config = dict(
    n_layer=12,
    d_model=448,
    n_head=14,
    n_kv_head=14,
    head_dim=32,
    d_mlp=1792,
    vocab_size=8192,
    activation='swiglu',
    norm='rmsnorm',
    norm_place='out',
    norm_eps=1e-05,
    positions='rope',
    rope_base=10000.0,
    rope_fraction=1.0,
    qk_norm=True,
    attn_scale=0.177,
    bias='none',
    tie_embeddings=False,
    parallel_block=False,
    init='normal',
    init_std_qkv=0.0262,
    init_std_o=0.00534,
    init_std_up=0.0262,
    init_std_down=0.00534,
    optimizer='soap_variant',
    lr=0.00436,
    beta1=0.95,
    beta2=0.95,
    weight_decay=0.15,
    lr_head=0.0124,
    warmup_steps=62,
    schedule='wsd',
    decay_fraction=1.0,
    decay_shape='pow',
    final_lr_fraction=0.0,
    batch_tokens=262144,
    seq_len=1024,
    doc_mask=True,
    train_tokens=755700000,
    steps=2883,
    dataset='wikipedia_en',
)
Each number is 500 + 50 x the weight over its row's rms, rounded and kept within 0 to 999. Layers, rows and columns count from 0. Numbers have three digits each. The size before them is the row's rms in percent of the matrix's.

# up: layer 4 MLP up, 1792x448, rms 0.112, rows 493-532, columns 112-223
# down: layer 4 MLP down (transposed), 1792x448, rms 0.101, rows 493-532, columns 112-223
# gate: layer 4 MLP gate, 1792x448, rms 0.108, rows 494-533, columns 112-223
up493 101:528519510564485449563513498498548420417492483503531548426579448570310480505515564495431531577552526526479464480531560533437417460522419445452498492494411464570470385519522516517382578555477554490541488442477427463467493483512591493485554468491536523458458552490600453587595501505449492535445529498504504463605532485554474493492589544430
down493 103:471507552407543516494464543461528531493484621463507472542491514472593518468387524519530493474440467532515592512447505492572539484497584501478589512520540404427509492378487451506557531509485484470474527518509526555588445421624546518471556550475441567519484440407441515454602439492569524512506477548488529440457456503610477529545526458543
gate494 097:502481495443437521514504510486380521588496604525418554507445407466431501441455426572542504447525515433495490508516467590550540433465508508569452501483517486464517449520527527437428528550629589493579499464565464460494424523468529559548476468534506518452530410554452531429572534519479497492570442501492462517495417511466490577543531480508
up494 090:494510441457514458469609420565482506471497588577560581553441508485432457469462501521451502479524582550542454488517424458434474591505478460598527451513446495533540482568509447566565467534439401511466431564430540441432431423574480417423589469478456508486500542545466525349451419382567548546505514466416571411635468495431402465459467450490
down494 095:574405545523436641554443466486520450536494457503403449427459438606568569486480551491536536466518496522480514438493480557512511445534524524366409481519607488540506519515489536491587530446480576477500466421542475549479468503371529588515486571604481512496455527500544429557592525527530545523428515559511466579466543468526473513499531583522
gate495 096:488544451501507513467527536554581405480553547427632469546428477520509521410610433445462448479506505474541514459497499494441504507501473545627569514480557465442486589508510462500579498500558519517414541668546507438445545590510565485513486467423412576464554542568417440550519440489579559466528473458535438513559470578597513519498521391450
up495 098:524449483548473578499505432458486453477530514504553542450468507434486450585485492449523452492592478499499547488465463529501555514556524577492403610480502523491437482509601571434527508440513412511457507559491466462497588612530531489530485534522491477444508480529497522540539516481524459402483440407512575504484364589576500495590393462521
down495 102:477625523456484411524511586480484564520444475512460491485517490520536489427504472611479538498514499434472382613481505466497439547459519469508622466532452477515500470484479400554417541513542610434509520469467507554497468464488462525503477469442561544570497550513511492488499507522506588468607530557489439509486618438485473484444597474477
gate496 089:563532469437554505517443513475574429443542497545568350516516632528420529457533505476421431571459493495551532472391551450595503514450464437432661526480433532512447499469430529510470474549429446503486496593532477615451532522497437535448448544543522498504514464374509562440439559511532499449464500517504556526543510576554486472452563478518
up496 090:447494405437548488524502504548469441547415565501529464579462474477537502477443519501492425571398467480485518521424558509479565567427486503549472442556532534459519521464505466478503506490533508537495526601518496566526483528509507436521474470459535484512526424535605500562534448424478456492494419497514469504603445419471592568432444487574
down496 089:544615546552533516503465521374560524465545526432474520489528486509496569551519429554473472430536373459555509499529501473464433504556522571502417411532531532705406469529521492465438463524514397555585503503495490470502470460522486531494567485570543461515507527437510526409489472561432462551443510450534484480474525587454435430550611587448
gate497 102:405479557432472452580389486498494538542434494551466544579458480460513572465425496605553641509504425512490466461475488520477573477459447530455492521469549520461524531554598439522455509531528496436522447383547483432582485498508494474468452496489536431636488511497468442554482554482527530451517503536561471436550489532541495518604620500504
up497 098:432481572484515510511539532571559518384497443575523489514475543544468468577642473600519536516571521496489443540461519524522546525510491494542502480452489459437414562490484474482396409549541510516519571521444535525536454460366498555527484467514475590496477477500556447461416465443546541494441436443602513552475487558469542489535462600502
down497 098:603607463515522483469498546351500478469499491451566435519557547495489537500472517433442400514416564528495492501500508455471442542530574427521455452584557496538532390479412563547501467534465437465496397499471474465528544535562497501449488433474547568432501478449526507463501504484424463501429561522426472518536514425458521468531459496433
gate498 103:548535374519569537502562463536404447454541538485601512546478506566529483498547480453482459511536464498491475569518540453482544497563488486439496426640415535529510554512468573576501509489543487446457531535481548493629546499554426471464492426453537431542511575508486495603481544458442511509467472405493495493488474508519493436532537471441
up498 096:409437594541460405509451536426553476536462512616419385516429546489500486396463589474523482481548494520451509503435416528565459524611523515595475558441511462460474528511532557516460545503518441632467581484463432560478490428451595554536528513428511585516531500551578437468552546452463476487472470485541473443501510472542501471584433482461
down498 098:579470488500529505561519581487536470533499443439488585495492531484490429544508453478546508480511458484492434481533451520500501337434374571410493421469590504530495552384599449497459456534509491489561448448545486548464532598475437510493463467552543505549527560542507578552594496640537505490531549484498542578499425480441390541439472571538
gate499 101:500491587539531430519501466558496556506446514472486385495473483621454509429475460499544539489510537572509456477495448501542516434470402491493491441466465471434469632480486504577599569566507508491589470452510496433538518463478432651520568491487541496531509563478532518422611555540595565504487478443631492434464520576574463542551486449416
up499 103:448499466516511481445448448452453497572558496548516465549544513467553529530517439464559524498466429445449553560500542540472496477426495426489469414453513611479501532471500512571540536563505399495529427533504540608556521420518558487472523491557572428501496535537511526447473506485569499503553437402444439494470557422486505525434507551484
down499 106:516475513421450444476519481545470543426581482417489464486514449523425471505476538492516526553529531466477480462486512484542558512632486524499510558490451479412544523562519501520520394444501566472454516448554433570493479600480528556505487569439477511529468518526421526433599442446490432411443528546493487488489479566479494515452518523504
gate500 098:511403480437493497520501509306549461498433522506448517547545448520442452519444383406487491548543528572475494561575500451540493504526531505599492506470550533549558580567543543576515498577507340411504530504497557521536554571484472470460481434505466442581523486502550515494451521501549473539542424522495523456479564522400480524425466532551
up500 091:542574468478501452573541459529554564490548423516509432587515461571439493509481484568472511534553431456530534590548465510610525448544499502511457556535495466472553520551445573564444505572523519512584486403489469454496515505517422481499512481422476487541526487542483506562568527456445445514466568509533371443539543512561527494549391510544
down500 095:433509541483455520461525483373510381532417521484497570556494515496445464463538562474522495436440532507541426485517473451437429543489549610429481510498491506554477535528484481443533478541499520534406599598433398484511487570491572448435549486454504509605508519420534460411500478553529548493563474470439516531530480431443476454494485517504
gate501 097:404565505621514479500527508505449520492567517518518543494400552532508498386543471429560504573452607503559531486478457421456596541422536535544516499517539475449528510530512428492556450515467471456487478541486517555497519555465541553431475554529503487489500538481575543546508458492528541572498499406556570517503544507476578552462484570434
up501 105:481546581521548522500474558382465508529557476520488607450487507514538522530424494538507520510420483396497493570440510457443431550523448513464464481431515570476546481493519401450523584569453532500492523449529473577481458432568501465563573456549473397437519515500461541425529491497481538492460490568500521478504534406471512410595536557528
down501 102:501454473483479398545479489492418410510410487444494438455469552485506501524541515419502533537458520588537523393576505522490444534521423453508544518472487439413507463510524523534590473417498536605456438404478400446486544502460522517496453491581528470506501470569528502530541525551511480538452511468499475533492485680471445553471492497472
gate502 102:467484508518553527505560465520513601480432486531523496426510537541543472499417546343439367465579432455586511544509433486436540501464527478463427455448516469508556461442537489593480477441526566530511487545471549574423446470554486538502440567490488480546420503412494536412490524566488504452550555458476514492477413473458457554552555486573
up502 097:582519460491449523559504439477485527523380498522464444540521408507500463459520556515459500495572435506586482542492391470544539485509572449382571493525527424549532472514507534496501454494403546519496567469428442598489505479434503451417512527497517506476508381459448550569523525503464422436489463452547442465457501463551467409527492400443
down502 100:444537562531533498505462527524469560522560474523562526427493530451507563568519462460547438541453564457409583400567631557464458439466402564533471547503550490513444560513555486443545591496524468504568529470526544476592536503528568600520464517556505501535553569553522492387442465474525522590524494544446508596545534482443497531480538538468
gate503 099:599453530388527463453454491543481617557491539488484627603499494581536499480500548496506439539465598531516516565478492626468453525472429543481520466477555421554510502515572571479433529501567516443562523444465505440524417449456400462383446472555564521507476525560603466496454517462481461506473490536485514575544576455482518550354465497489
up503 102:461579498497536488516583417519428448394560543496517546530524455484502513502462573516573421499524556566493480517469523452507622435456439529533511531408547429536502509529536491496505513552433539525509543499485507517478497441552576490486498504496481607493501574488512446456536504395482516479502511552473496486588434547460446434506514501513
down503 096:619451625456437457553515490442458536557491427518560511425572458543566542539490471450523522519441536514458559506599539430472479540552539532523497458566502593509569527433501507581531456578524513483582478505534516392512472470452461483436503538467549442470485408512537495481450573583453514526464581518497430527475512485440489603547521533447
gate504 101:487550529428489439528512517482427540506531579452468473518450567509526534517498480412506503507519524555517447544561451479398553526508519444484539508509493483469565451480538446512522422532545476436507518459448457506520600582485464544529409498471438465448505463499560614552525464459469518497534453541559475519500496554446527553433501515398
up504 099:566576458433591436560503440445380558493500520547421455545566507553492552490488493509438447522461492441485468496415500535480593465572545537512547436492563482516555593472535522510487475516534486461531507513502498454570591472485491565513499559517500495457520500494454516501483542481536457484578544443449506525537449533520521506455499548433
down504 101:481409582522540533551450513570526510449451477440503573451498466470529461464442474522468491486591490599456485501465521558418398497494597571555438441473420506556413433492466513456563509471483497499499531529469426485426386575471606460516488388467482445536529533512494515461514470465454560431337490555505509482506523529477559458590463493488
gate505 103:464506537387465515460487605436496523510573429456511441509453481525505525496506484510493472490495528518460477532485415438483521546464401495472466502563459516491441463486501608552563456508552538499469495475537492463482459551536485466421482459495466496429540535477501449505551525501488422507544529495422580449573457516500520524427540392537
up505 107:547451400580534494585506516542469542495428442552477397421424483562448497435599475515479478491469461483369487498522451563468388437466521429482430539485419548568505471463454532474621437471508533555495540425501453581510497476476502583434544396454498428469517483477469501472482473550558378510528588493469484558517510525511452500473519532489
down505 104:529508555512525472497492444473512514472453489456421493554405539460531498472474516473519567527576530492499431484525620440465520491468560495505483479535459494511443512513616514615467545594492516493527497588523525551412531518564382537593534520563506480478542512459565458489564565446450481530535406442490388528487438553501524503510390448499
gate506 100:487509489528536542548492523484496450485554455461489431564497504435492558592389471520584510532522478449493567425452490452550562455419456471483412594555498507439501480472517542428488515513593519552543423561570484536416414506487500490548485534528552515542571597458474479545454586414513524472459472436509600427490583539504439503527514448435
up506 100:599599519503488502494462524488484400478485519645467539489517484576463626503433521443511515578510469456361587623487567552514448520475457457458480513495526501455545531555453540528493528492531440449477452479536551536500350402452512483481551531489496446554486496546519506438450591406493490461448441496454501411453463542502460470458548418555
down506 098:411425499527502539495478516549533554548445491426511431504444495475506517525491466591432568545453542568515428412489554482468466415459489551462435449462476534549516499460458463470537511571478564447517463540503467438493558570474520515499424546509497490489490535355529506570534471464510573538590554545499541594586528496521564523596457519457
gate507 100:534528581578533581543513548550419478487436503477408449464565514415488527495542514629513447496526501521462488468559444564603441531472564499548542513507512474479462441486552530651509557529487486508582533470478479519504456497425579536532475551558495374447615450500610483509481570451511424483509522484418387511514488461470521557510432474490
up507 102:545390575451543421480573572441477481502562643492455499530494515437503548526444543514489420466385540478614576479536412555533471521489504508503500510442490546485565476434483549539453442438546562552445515468497449475559449511464519547485521474478518548554501452386524389568476518459471504529538511455524498513479516502440434548504412487537
down507 106:528499547537516527517488535539453516419447383488515472478555476568449486570586564521530534510445468539383526500484489493413484500570434487497460551504554495581480450496462490571494579568510436523537466539353500485412535551530497505568467496542486547532488564568526531542459406488454466435466574584535504520502488480440571521473513520379
gate508 100:463497457570444535468464490476520547487424492483513554518450472627610561474492490522507522529502467518475534507555483551519515596517481546479467455453543487525473510490634499509339534471513546521498437525495450417467467526515525501543458506525514434570511522508546577491393433528489502469565484438510453460497449457524411424469518546470
up508 093:406621562527412490508414506508422494473561438390482397710511499495555470486511523435544529509484476506448523539488417420520414481547545567543390467495484509476486485539503521544465440488547498536414451531562511534419495547560475501510534542462544515450408545534514556496448497506422521492502529541533522575562493442395518533452547488488
down508 102:588365426486542457427582481456547494511451495534541642481458466589514551499546511570517468459468507467543551545535580525539499525479462440469579568524506543578418569530588520501481525480475635539542594526490510496538480522440474570536421490539476513481463456468459491463516505603505476452523512532449523522475466475537481486438486472503
gate509 093:391477480539463457496476513515487505491449514436519537431452456410592499442434384438602480528493499520449592465395469417482456511476374507418397528486581488479527576452459471503537471478580528532588490347533521536457521561471485453533451552505495494408471471522527561490464467472456500458550558448472473512509528481493546492492414655514
up509 092:410466509513524506506490579578478543513482537495473581446486460413583437462450435420574446490453580533455625489460478415497581499499407584425471479458524485414490534430496437431480477569623609500574441457484514607415485503516429429560419567536521507420444475463564564493565449458464535493525558405527477519478507483517603536538505540466
down509 086:517558474541524528397540372492574500513474483497485478605578526552441476576501429524473503532450482515529440532549471494529374490458452525531516516550522533524477484480560556499467481485498456467525544438460572540481541534551479480474550474480580467509448524433447492517589546535449586426481527533462518417549569570480495401346496346528
gate510 107:403531528478419547470540505535472425590542490390476531427630456473481540513440503465558533535454548488532570424464580481498584496536475481547500539514539374553401486548505439550447541570445458489431451501570471508505503488483565516523522525431498458579525552522398498510549487528483443507492465446424403496493437584550516549428472355532
up510 109:476503630461533462601497445519438460530428509489515503557555402582493554581562462524523496596483436492494504497375593561454518565456433490475513471491578490505561430426523462534406486578476475489492465547569557402611518465509421595519404437523563456524541490529607494484529487541552488479559490546530449547529528539487529509483472490432
down510 107:473514498519492510456454465472489586469476462567493549494476503408518469437501508509592437468485491531436609472548526508543500491477589426546451554516496450491493480422466556438580527488543489490443431523515430521473476452488510453495446430497501575480558517501440528491393531492493510497445524533463448443586476522468489451519529461497
gate511 104:466669518554532499522445520550525478563444522494469451392458372524409502583420492446512395527433508499464471608590465502558553546476543467512514469478535482473510503504560505505462577549417405448497558552524554499485469551422476587451413491376460474475566523514476519507540524534538473547510490530521431525442436493566464481551473481483
up511 099:522469504502505501469572465501531495496514439469418494592482577482479484508530542474377641550502392487458566456585482620431420453531504577600448452524536581522510583482464534546509389520535599450424511465499500380404521527493450535536585562482447509513473496476514421516457455510421596460414471491554493503493480448434420482444519455581
down511 100:528549450568461507507391512507526451513473689493500470376500428556417515493409561497588515505605609501550476476481505462546512539436488484529493555559548446564520434479534500499521611482481408562579517519508507447531565585509518481584412537414525423552527544551546485568497528477604349433474519516402486571566517548500602472469492512446
gate512 101:564512536479494499497460581438546522514539524500519448420528620457536513536493391534452561564476491548519462504641471440454408504529529468591502619557509487470537488470538524548488555497403437547570501521465483527494501423513511496504519577527456503481463489462501469461461532499550555496466436460482483422488554526583591512445473496482
up512 104:541432533434490541484491464456405533481452595478484598432501453557487438489549513490573419480407438501453550493413479464570502463537525427445531497493505493503517459486463590405525466534526461387554525546517549391548465471505393487566505446501571486490438514468557515535551540525479512461533480568492384512508497531516440551539531435531
down512 098:483502446522440492510547418524524497507508479467471531431510540479408495420503563474470469532474573586449529481461471578526603509497509604550552529501534492428516684450490424544598475477560440500481428498508519498398529538488503512445528521568481576552464457545498516548542454516510491486462577545507481488452537516571464508466458549453
gate513 104:463507505496523556486568547532489516513441462562569531444528474496546428536537497512403520375501540405467537529473391491439605543558469505455487401565527526530478514494427530567543523475508485483588442519493513527525538503476442505589518502567515499456551489509503545524509467528518522506520570508451493505569498466450455387529569583613
up513 101:554430424518546511484533542562475474533447579508522495457471512572476453455459431516490487500486541545482514495474526456472559456471507477480493387486531516544553524557514467475552482465495465524524502497500511507545550511484529526553536456403507473463587509525571382529478537532540592466535477546487494449513458494406387489460478508508
down513 098:513500569526394496561529531508528456523524501508454468534558496499570475493585483586449524484537544483439505477468579513493556474508443541476501545509510429421486535549434475495519484536534496632527486477432434494482371475501435484443448519590564518600552535451389360524547493474518483496437537491548450613406587522583464533453559569407
gate514 094:484593479564490410451523539671423507513532530508578572441505480508503472515482531514564491431468489539495520453537403594449456585440467423509478503556410509591499461486540468494529489576456456483423458521533529471469382393536443439422505601482494479508540494458400516483514504496493510475524503539466479531524392538517554507499425492480
up514 093:478526585498495542483566392479546428486571504507421553528473496569422580471573423394486583511392459597510470503533545414586481496444580475489571443587476437562487534516422433468464394549540534496506481544531527509445559530505513505460487528477474468477506406572552528504451477529492413426462510516452515391504575629505453432501586448610
down514 095:491420327572581518470489517501476476503499506451481484537448500447603451524484539652482471582531469381484534506424529413484559523520504565480452550519546538456420526496472553518512597445445544423554653459523510506520470474443478495499518471575535489475454611516525610482515569477538489512556518475496469492468502385479583513493540549359
gate515 095:522638586472435503544542550455426522450453559472496441574546496550492476553571528547591437429525492528528440513512380589467474455570539620482527583476438558483548492467522480546504375623507512494471410426561494429533491518577412537512550563465500540513494496529573476505538519500486421542495477471505482428522454435412503502398594514510
up515 098:464504554542524497448552520531568520432531478461389523514563520530455564552541517490535520458471560435603461527493503475395449517503558534403400579478438513471561555506543465538444449520457462522452493476528511495509526401558476393491503469466494429549525519404507444519544482452449523544507443505512489462508482372451363516453435514540
down515 098:453477451510459484492441415491399523473443505576509518465507537502585529450486505491498572487561531472471535493571510505656568495541449479560597476509478554612502501464473533479531456407495486518463477466438501537525466569496514505513492523503528473539513488591575510513507492459535538459561539537440472483479504498560562510431552531558
gate516 109:497515488543530450469485449482487498547491483473556463518489490491454491530455469534507528474483401445540473434483490476470475483500441581519563540521538536558376482473461442434568480533467580511523557545522585545534474586495492547546606531544376380452591512517563497486493520408579539505397545521520567511459389533356528490443547388584
up516 107:523579404483518434472525468474571484486405491487444487509544444476489532494551477516480527565485581382495541515441530504470528620528536526581489481512575452530504463496500595477493459415475473514430465567526437536546578483559516502423526466495446499571540593545454505553518497532448494541475482468556520512487520497565548437470556449509
down516 107:403488543529571568494491492460526485505518471433510561576554560443489508566495474420546602349546499466588523514521452469498487467573334495384425516531493458439607514513497449472507567543514559455523430434510492477460469528491513499549509526553472443518518497483541494462507426474548628521558615576497490538509435494467474482456463532497
gate517 099:467529504458469448472465490500499552602438559377491444479601479503470479430466478449530483556672453541473404560455543564452577425489527535484618501564515475513476385573578549545444476525441504677436552478427490485527441457403603557538465463421451531483500525451564437577551422470578584562504542538498467402463516508459498477444496481450
up517 098:598526485440529533435468569404549546502515495550456566570445445460484468570540520469548523471526462516527484543541526578492557503491418427539511409592538525431454505315529613596532480558479512453512514439486503515431488553506562529483526525614510505528481452420540436568497582427392517472495482526492436477508542530546438505550539515637
down517 101:493447436478523442387486466561530530485507553490511507508541565503511568489477512578464504438424572549487538440457493519589412452515523558532483492416492475460448610486489444427590450429500542428538546455474506367472490476485441491555493609531544432509470508528470509442472474547511463430542557485547552511492479431471551538460473450422
gate518 104:449584437492508538550465530561497482493487547493509561491524408539546525580521511468504400615468462517484523503538448564508499510427480484455489474475479516415451499435562556481510461523473516480451404571455516517476396507491497453500438414446499576458550490559563563530536483528503537528400537577469526463550521544524518536428460434424
up518 099:498508524523477549507510562475467496496468503561573543539466508458478514464565478445487504487558558474592552506538495456447541517518517549502544458478515512500456458591506490521468590523484506549541493467581479509431468488432549445494554529427508535509532509385517484468454550493432476550513464491553510517509514509500452572396542473507
down518 103:561484517579436514574429453496512490531477625477520372452470442566536465535382525511518562429501588517519473442481537514525488383550443517540487516511488537570559546462558531473429483437483568514512559648465542492503518519481511433530537555487514513582457613424421468545526524577538484544470495408561507510471526473557512449424425507441
gate519 100:560558521508516379526435465501486556504522437492624525522480529486487554578420548462610434496507483579469489451475521450493491470452544483454511463413508402485462588407582484463508503506464523607550512452461531472609422487565505518531634514517524512386482513527416488440493506517425460415426592566568406529540446476461563559524428547525
up519 102:369441549556551523466502476538423534484592494428470470537481550469534490541502501450441527485465450544507474566491533442545504528502487539524589469510536584518421555608406488564529509472424519432471537499484479497473501449375474562566451487560483556581423419466546472478491425390471479430576468453500488516490536487544570571445458509461
down519 103:496536578601516576519514498524506464473436530526502551555582440534566525515567488560570436602488402544445554470528514450400431440523453470490437528516531538457576433438515625540541467566497509431436480475457495496438514549605461430482452518528514450466556495509518559519520481590507530547473482489482501464479519512504443461441447568522
gate520 104:542420463582493576530595530476545569526562544519548469472392459383494494453540502419527489461500450489407505355550616545496474508488461500512479602502617454500469533497532485393462478527481550401451408405516516480490461527528448507446530494524480512524427407468479463477436534502540444509618538490480550508494534587522540473503466533494
up520 111:524411527569486447559533485528513558559523512618554467490448421462485487435419487512482538415545499533449439443519522523508561492471556478471468471523534422562514574459488534446487434512425533443433550424471454476426467625513527438458568490492507522592442415461476507420495483473490444520593500445499486573517429527547547496487420517492
down520 108:440441489545475509594528563478485543508478505464474548438495535463531489462447383495487538446507493415455491531442473376530547557562556454484439460444494491463536471437513514513538514475481598426541500472427468554637460543554535462456392503475391460432489614480564432399510520555477553542498576559504519502463542474440403555590575537553
gate521 096:512529419545494482514475540550506561458452398510577512522495506495492537467477494569557522501556587490558449493501489496510461553567425584497495499470509500533584527496467508489621468445530603539542442449542429418507526458465500454443428424490586483454463516503517391492523587470479463495418457381501523432477522440499510537457491588504
up521 096:459534567514488477583569481532537560499508462533489540445533533594382473476492535518505477542515450521467475521521543520518473491448506483526490483489479522447449527540554520489326443539455434569500572478450466559535525460564453529501523534446451478603426516469530509544450482502533539481525524483554473397490464564567460417526598498490
down521 094:537473593437467445453489502565447472658471494532503528528469477432529609484538473456473521501354527462523472464452546480442519484503461497466374534501500576495485492531516409577494508505492386467558467541563519480520499452514465488591506529525500449440598491454503540488503489483509491512624577511423535551405506469543544547501467397465
gate522 100:533469426423497526587501569460519563458445516435542487589457448460492511464528458585483470566520458525547450556613442527533487532452496539420491485488456480441477565478482577545517495487457520608539543439516430466536542624558485453511479484551537500520326367567597530561541476521476573494545531532588448569506463415500478417587463533480
up522 097:505469519422578542539521480541438466449500479544413489498447572461584477505550473575448430545475475453521485482438416457483355534495542540519525573447523418405539665530424567479537528470528497603457499575524459504561487486605537474584612515465551405520523459454454525492546424470469580500488550435381478546588522466474512502608421513454
down522 099:522517507512440586523473558517501484455542489421528566486583455516482535502461479485552549506584531511503452490527574507456589514544523380446476447476508543573538426480522496457537483477532521536594519505574495530497554572543505555494397572516487622505532578417517533587463579457439464553538504511555491505400565565411539570462471544508
gate523 096:382466511389478442402412486528413502367494603508497527520448408564553519482535487504407459572460530482534552495569449475426388443500568537460559412523586430512498383526459435512487504514518607446508515480501464503508498494569548536414551428444502467568495403567498511505485470532510427556450501480497497485474519429532548444541493526520
up523 096:593506515532414522505475526505492488529396537464479526641525506491487407529463418494475485529500515569552480385563595594499632531507526466578495567451453524511498536463465489532475468546536475485547535422457493465460493530590528521577513477489491612392511470398456504493475456508470463439491528499464424564534551541519441434522494495458
down523 095:464479485545500511477502540478504465428544517505465423358477473463532517502491477405496480473516507439434528581505444417498359532499493581459454463503505473439509437510502493489492581463552500472438528594511467521606474475561544536457532583479537388571574447591592491580504545487534468526456514502442438503511434485497559490512526483506
gate524 101:525497445505462476557441502503463500505524525445511436434512425342597494506425582504470525529573479446490549541503514435516480461525531441558455508497512554534525498543476534498477463572476499527555439528622457517481443684442488526485457519472477503528455514477500605485481523420416544464502445474450481391465437458496479458525429430444
up524 101:487459577526434475521501490542577521508451485537535507641477504570521436479480481453416492486511467431498424491481561559461473450510459483458482496575474488524492498578490457451584501530573568416530509505487518532544513541495555476510484608517525448515437522476501444536377526494587408471457445488482401492459528442517468496403479526459
down524 107:545482456434471475555518582542530442513488449430437506562473530466447434524452583514540475424496523481482532460482457464512506536505504558539465521485473386380525544472527428511499442418469505468483501451440491413500487410494541548488489521448428498514546567525531561548574512594500654384577547544448530537468519531576526462595566503492
gate525 108:552490505549496474473414528527458527533504617503493491518455549530498488495485422442416471490461460467478441464556517522472541454491596569472512420613541400447378520426527451451532441522502473560533507456410508501561496512436555466476568518539468501479520492590608430381556536606493526473569577497430440541551485440443500432503527576514
up525 107:568505492545401503466451525488438488476446489491428487440519547555493552538493491505487463536524530582436487490475472513491571500467500468440513546457490474502509536536546550480552458497574493562464567508550559511496530490398497459407531535440507546515583506507545563531546390490500458477492376417525436489547372421440416491479444421514
down525 107:473494548510537523414501486514493513532502617489465425533565442524536548487516524467529532521529466554499549496540479488476553478481492534521456514514587479606509525554566525521425514571448487527529500489534514477418411542423597593565515546445576465474547492494539542537447458459536509359434488518448551506494447522554552493540489480541
gate526 094:536431444571491460426518488525520390478529514576524554550603554485474533471515558506495505544494473424518553463474544503452460455408511466497475505487473508508610585530426543518494521527569546514490471475452395536439487597447484507479468480526508523443531481522517485523483516468441492563600503539524418485516544433459549496505443441603
up526 090:486536482451496464460560505498492514492547426429536388583580553502531486536508467443564495498424492544427509535462491432463435471530560437528492542504565458472474469511477452475399583505565496475448507437546520497532542545451548448547447507487417473522547490575503525473502416547481503472488504402456511563471405528470476664514466566569
down526 093:467439490435582469545522506474592471558444545496448491459429503504442469464513582454485409518570487372474486485473530584470554498517501548517464501572410450505569535445571368425550483497451524454516557488551557464531535599528441549461360529530586440445420498541539435405528563535495547453461448429515487481435518457529430470499549453456
gate527 100:461527461613460437470531541535448418511567456465526476374477527516471514504501503577510474560423524503547505512493542509359501570457466383505502496552537466485485377559537529526490478428495501567524476496605481487587621539524477512503500511494436472354539493504525494605484505558483400411445497547427466595523427444460567527449544459439
up527 107:564491543582435529564469530568485490556531517600520547493564498394498525462614501474449511470488503483529493504492473509490487625501495500476557550475527524486496566456486495446510510578499466463577464488538478418573506549602485516452592440533424668486464449458504508494483464413508396390548508541487411431561525526447500541457547538503
down527 105:527510517502530501519467498444474443458456451447597450627446570605504540471381603512492530490511460399571446472561495374547418494512518598488524447521545463468437497471547459474533476488432421529441523620422541403510468429468444441514525504476500467453566562489510474529464537540437568507493478495501463504546525545502503524551495478495
gate528 099:449510496472468517484505566576532545531485508499480504418480472602431425490562483568471532589520530540394572417508415509487530517484511519516527455613427501501422521407522483465571564582497515493503457467541489481537474541509529499468506502542470554643567607424508519492496576521523532405465519491466500448430507436476430482495496464549
up528 093:526469521505475455492471521503415442509472498518503561443501463507503572494585498482510585546508488539547466502477578400532475485510568544451525516554416515552523460566474543396567471574511535426434394593467486538511530501519444467473530454510545489439476527519438590555447492427463387413439469540420487527487448561609483482461581575523
down528 099:537467469459489483491458547499518588496483555481480474476526505496467383488522472456456432486434441451439557459543612468471540596475452506567590534521471522521446505379489455479468490494473464516543546402598494531578501528507430486498474460507469499537618481523623415445406564591562494621461547482510537576607554502456492531644536454553
gate529 104:491481556425480432451531495557435502489526567566581511525569518475485512565451376484390521497534516514384522463534468504520550413458511562573439510453492588478510447549559473566531522471460425532454464459509479494530517538491539439390635603476448552453563516518533445467523554566457484581509544469491505589498477545621516550522514412477
up529 112:410405589431443467541478487496471490541480505539546451547509435535467524490495442501475511451570548498506469470562531492556539450507472503561517396383553500525630527490524449490479605502545460553460483482517487576482545442407490494447569562484559485487583496534569491457537503524474473538561457529472545500506500417601565491539614448444
down529 115:480544442501538515546499517504560532476535465458607472489556530535513551561485459531462574444493528491463447526510480558489549575432510563577597495564533464520505499524477532512538525481515501535597551562529530500497547525541509462479511519621556549420498507503508428491478576473479560465493508464367483537524558591524476413472459455466
gate530 100:503597530646539443424517407493479507566559487496527489543544473510566463396488469542474490463594533574472440555503452479516468548536496536551513473539554508534531506532530392418473454490569504528547472460517442490496528584527508551446561420456513548578400579502517516516547477528472588596475504488529384512459580452502522489469489481486
up530 102:487467530539461516462524446556506474487492518482514531494535536514592523552529525497565549643602642477474455494487426471527463504463483547471496482633458503552562489469508531488490520524393543526519539520570549543496520423560556421552572473494503511513482590444427517453498512431635491511499561415444504606481551500538419490444488539432
down530 108:485543497477510440576453566562488587502559592496428522628522535498446453507563444472503472485479436499503524573500501575510513503557463520455403430447471480502467417488503449470602400445447589491480376467507452418517493487498435452382466501517542520545546418516569503442502470493504498508450466484445588570513534407475504476504506540515
gate531 102:557582612580547403508508548574527475473493542551623507542553560467441502537565542428644460424516522550489481430542570487440543436473505542538438567506354481523524488433464580581464527478536518606598470459443512567535494519502426455522498519603539539448471524476447511561492521497526507612534531530431506490430537552490531459498440565510
up531 098:572554571562456474536435484560478439506566471482427496501477401445506567599507514489581568489537528540492529477511471490393497485493505511546507524454387442525473556491519571567492496453411519564525496388399471548512474602557540521661450476493499508468529494497378523466453464447544524515495554491465509565485508477417473531457527522463
down531 100:512530640531522502524604463547534581446435491520580486494467488589493473449524484478515550405474365566444428508507485548465479428478463454473482499543532532424452462526504544503454581558474453559627565558520523447488495383507522431493576471549543478516462576502520453551459526530559602552559460532476452490443427520501477430495414499527
gate532 102:501546503410473549550478406509498588448462532478553527623514529398518435528503467551491547490481458444504537575398536536490471470468477481552504521503466534532453448455571461521484437520538574544511537486522485396612506541493428537556483489527444463621458397484477442494526488591527511539459500439476418494535445535505548570553580466502
up532 124:503577541536526448491515444459480574445484602551540515570522543492549452504507473488473498446509418454428539533375500505507448483507555512540560525498482426542467447474560466519482461520543552551447454464487494478539514571576446584566521522548518495513517448550511453584539467533545527487451419474456416533503562531499443541459566403486
down532 111:493452545459483446429451451523485494534555574507484558579461561521482432534494576423480505453495452489461571490449503530578460530600385486583470485413612515422543506511509594497440515400582431445544479535522537537495538450444494482474393522519493611511578542449455411483521422497497494499449413544545415425437553503442453552460564522554
gate533 102:512482488500443498510447465521483594541512473489510488507547455453456515503498512472538393534470571512522567539520365528372437476458487599438559504456478479489495501523403477449467449568500516499469468443500483516473430461579499509589509453487509498468515518567533488518445499498456394431477535601527491518516532455518449537500422494510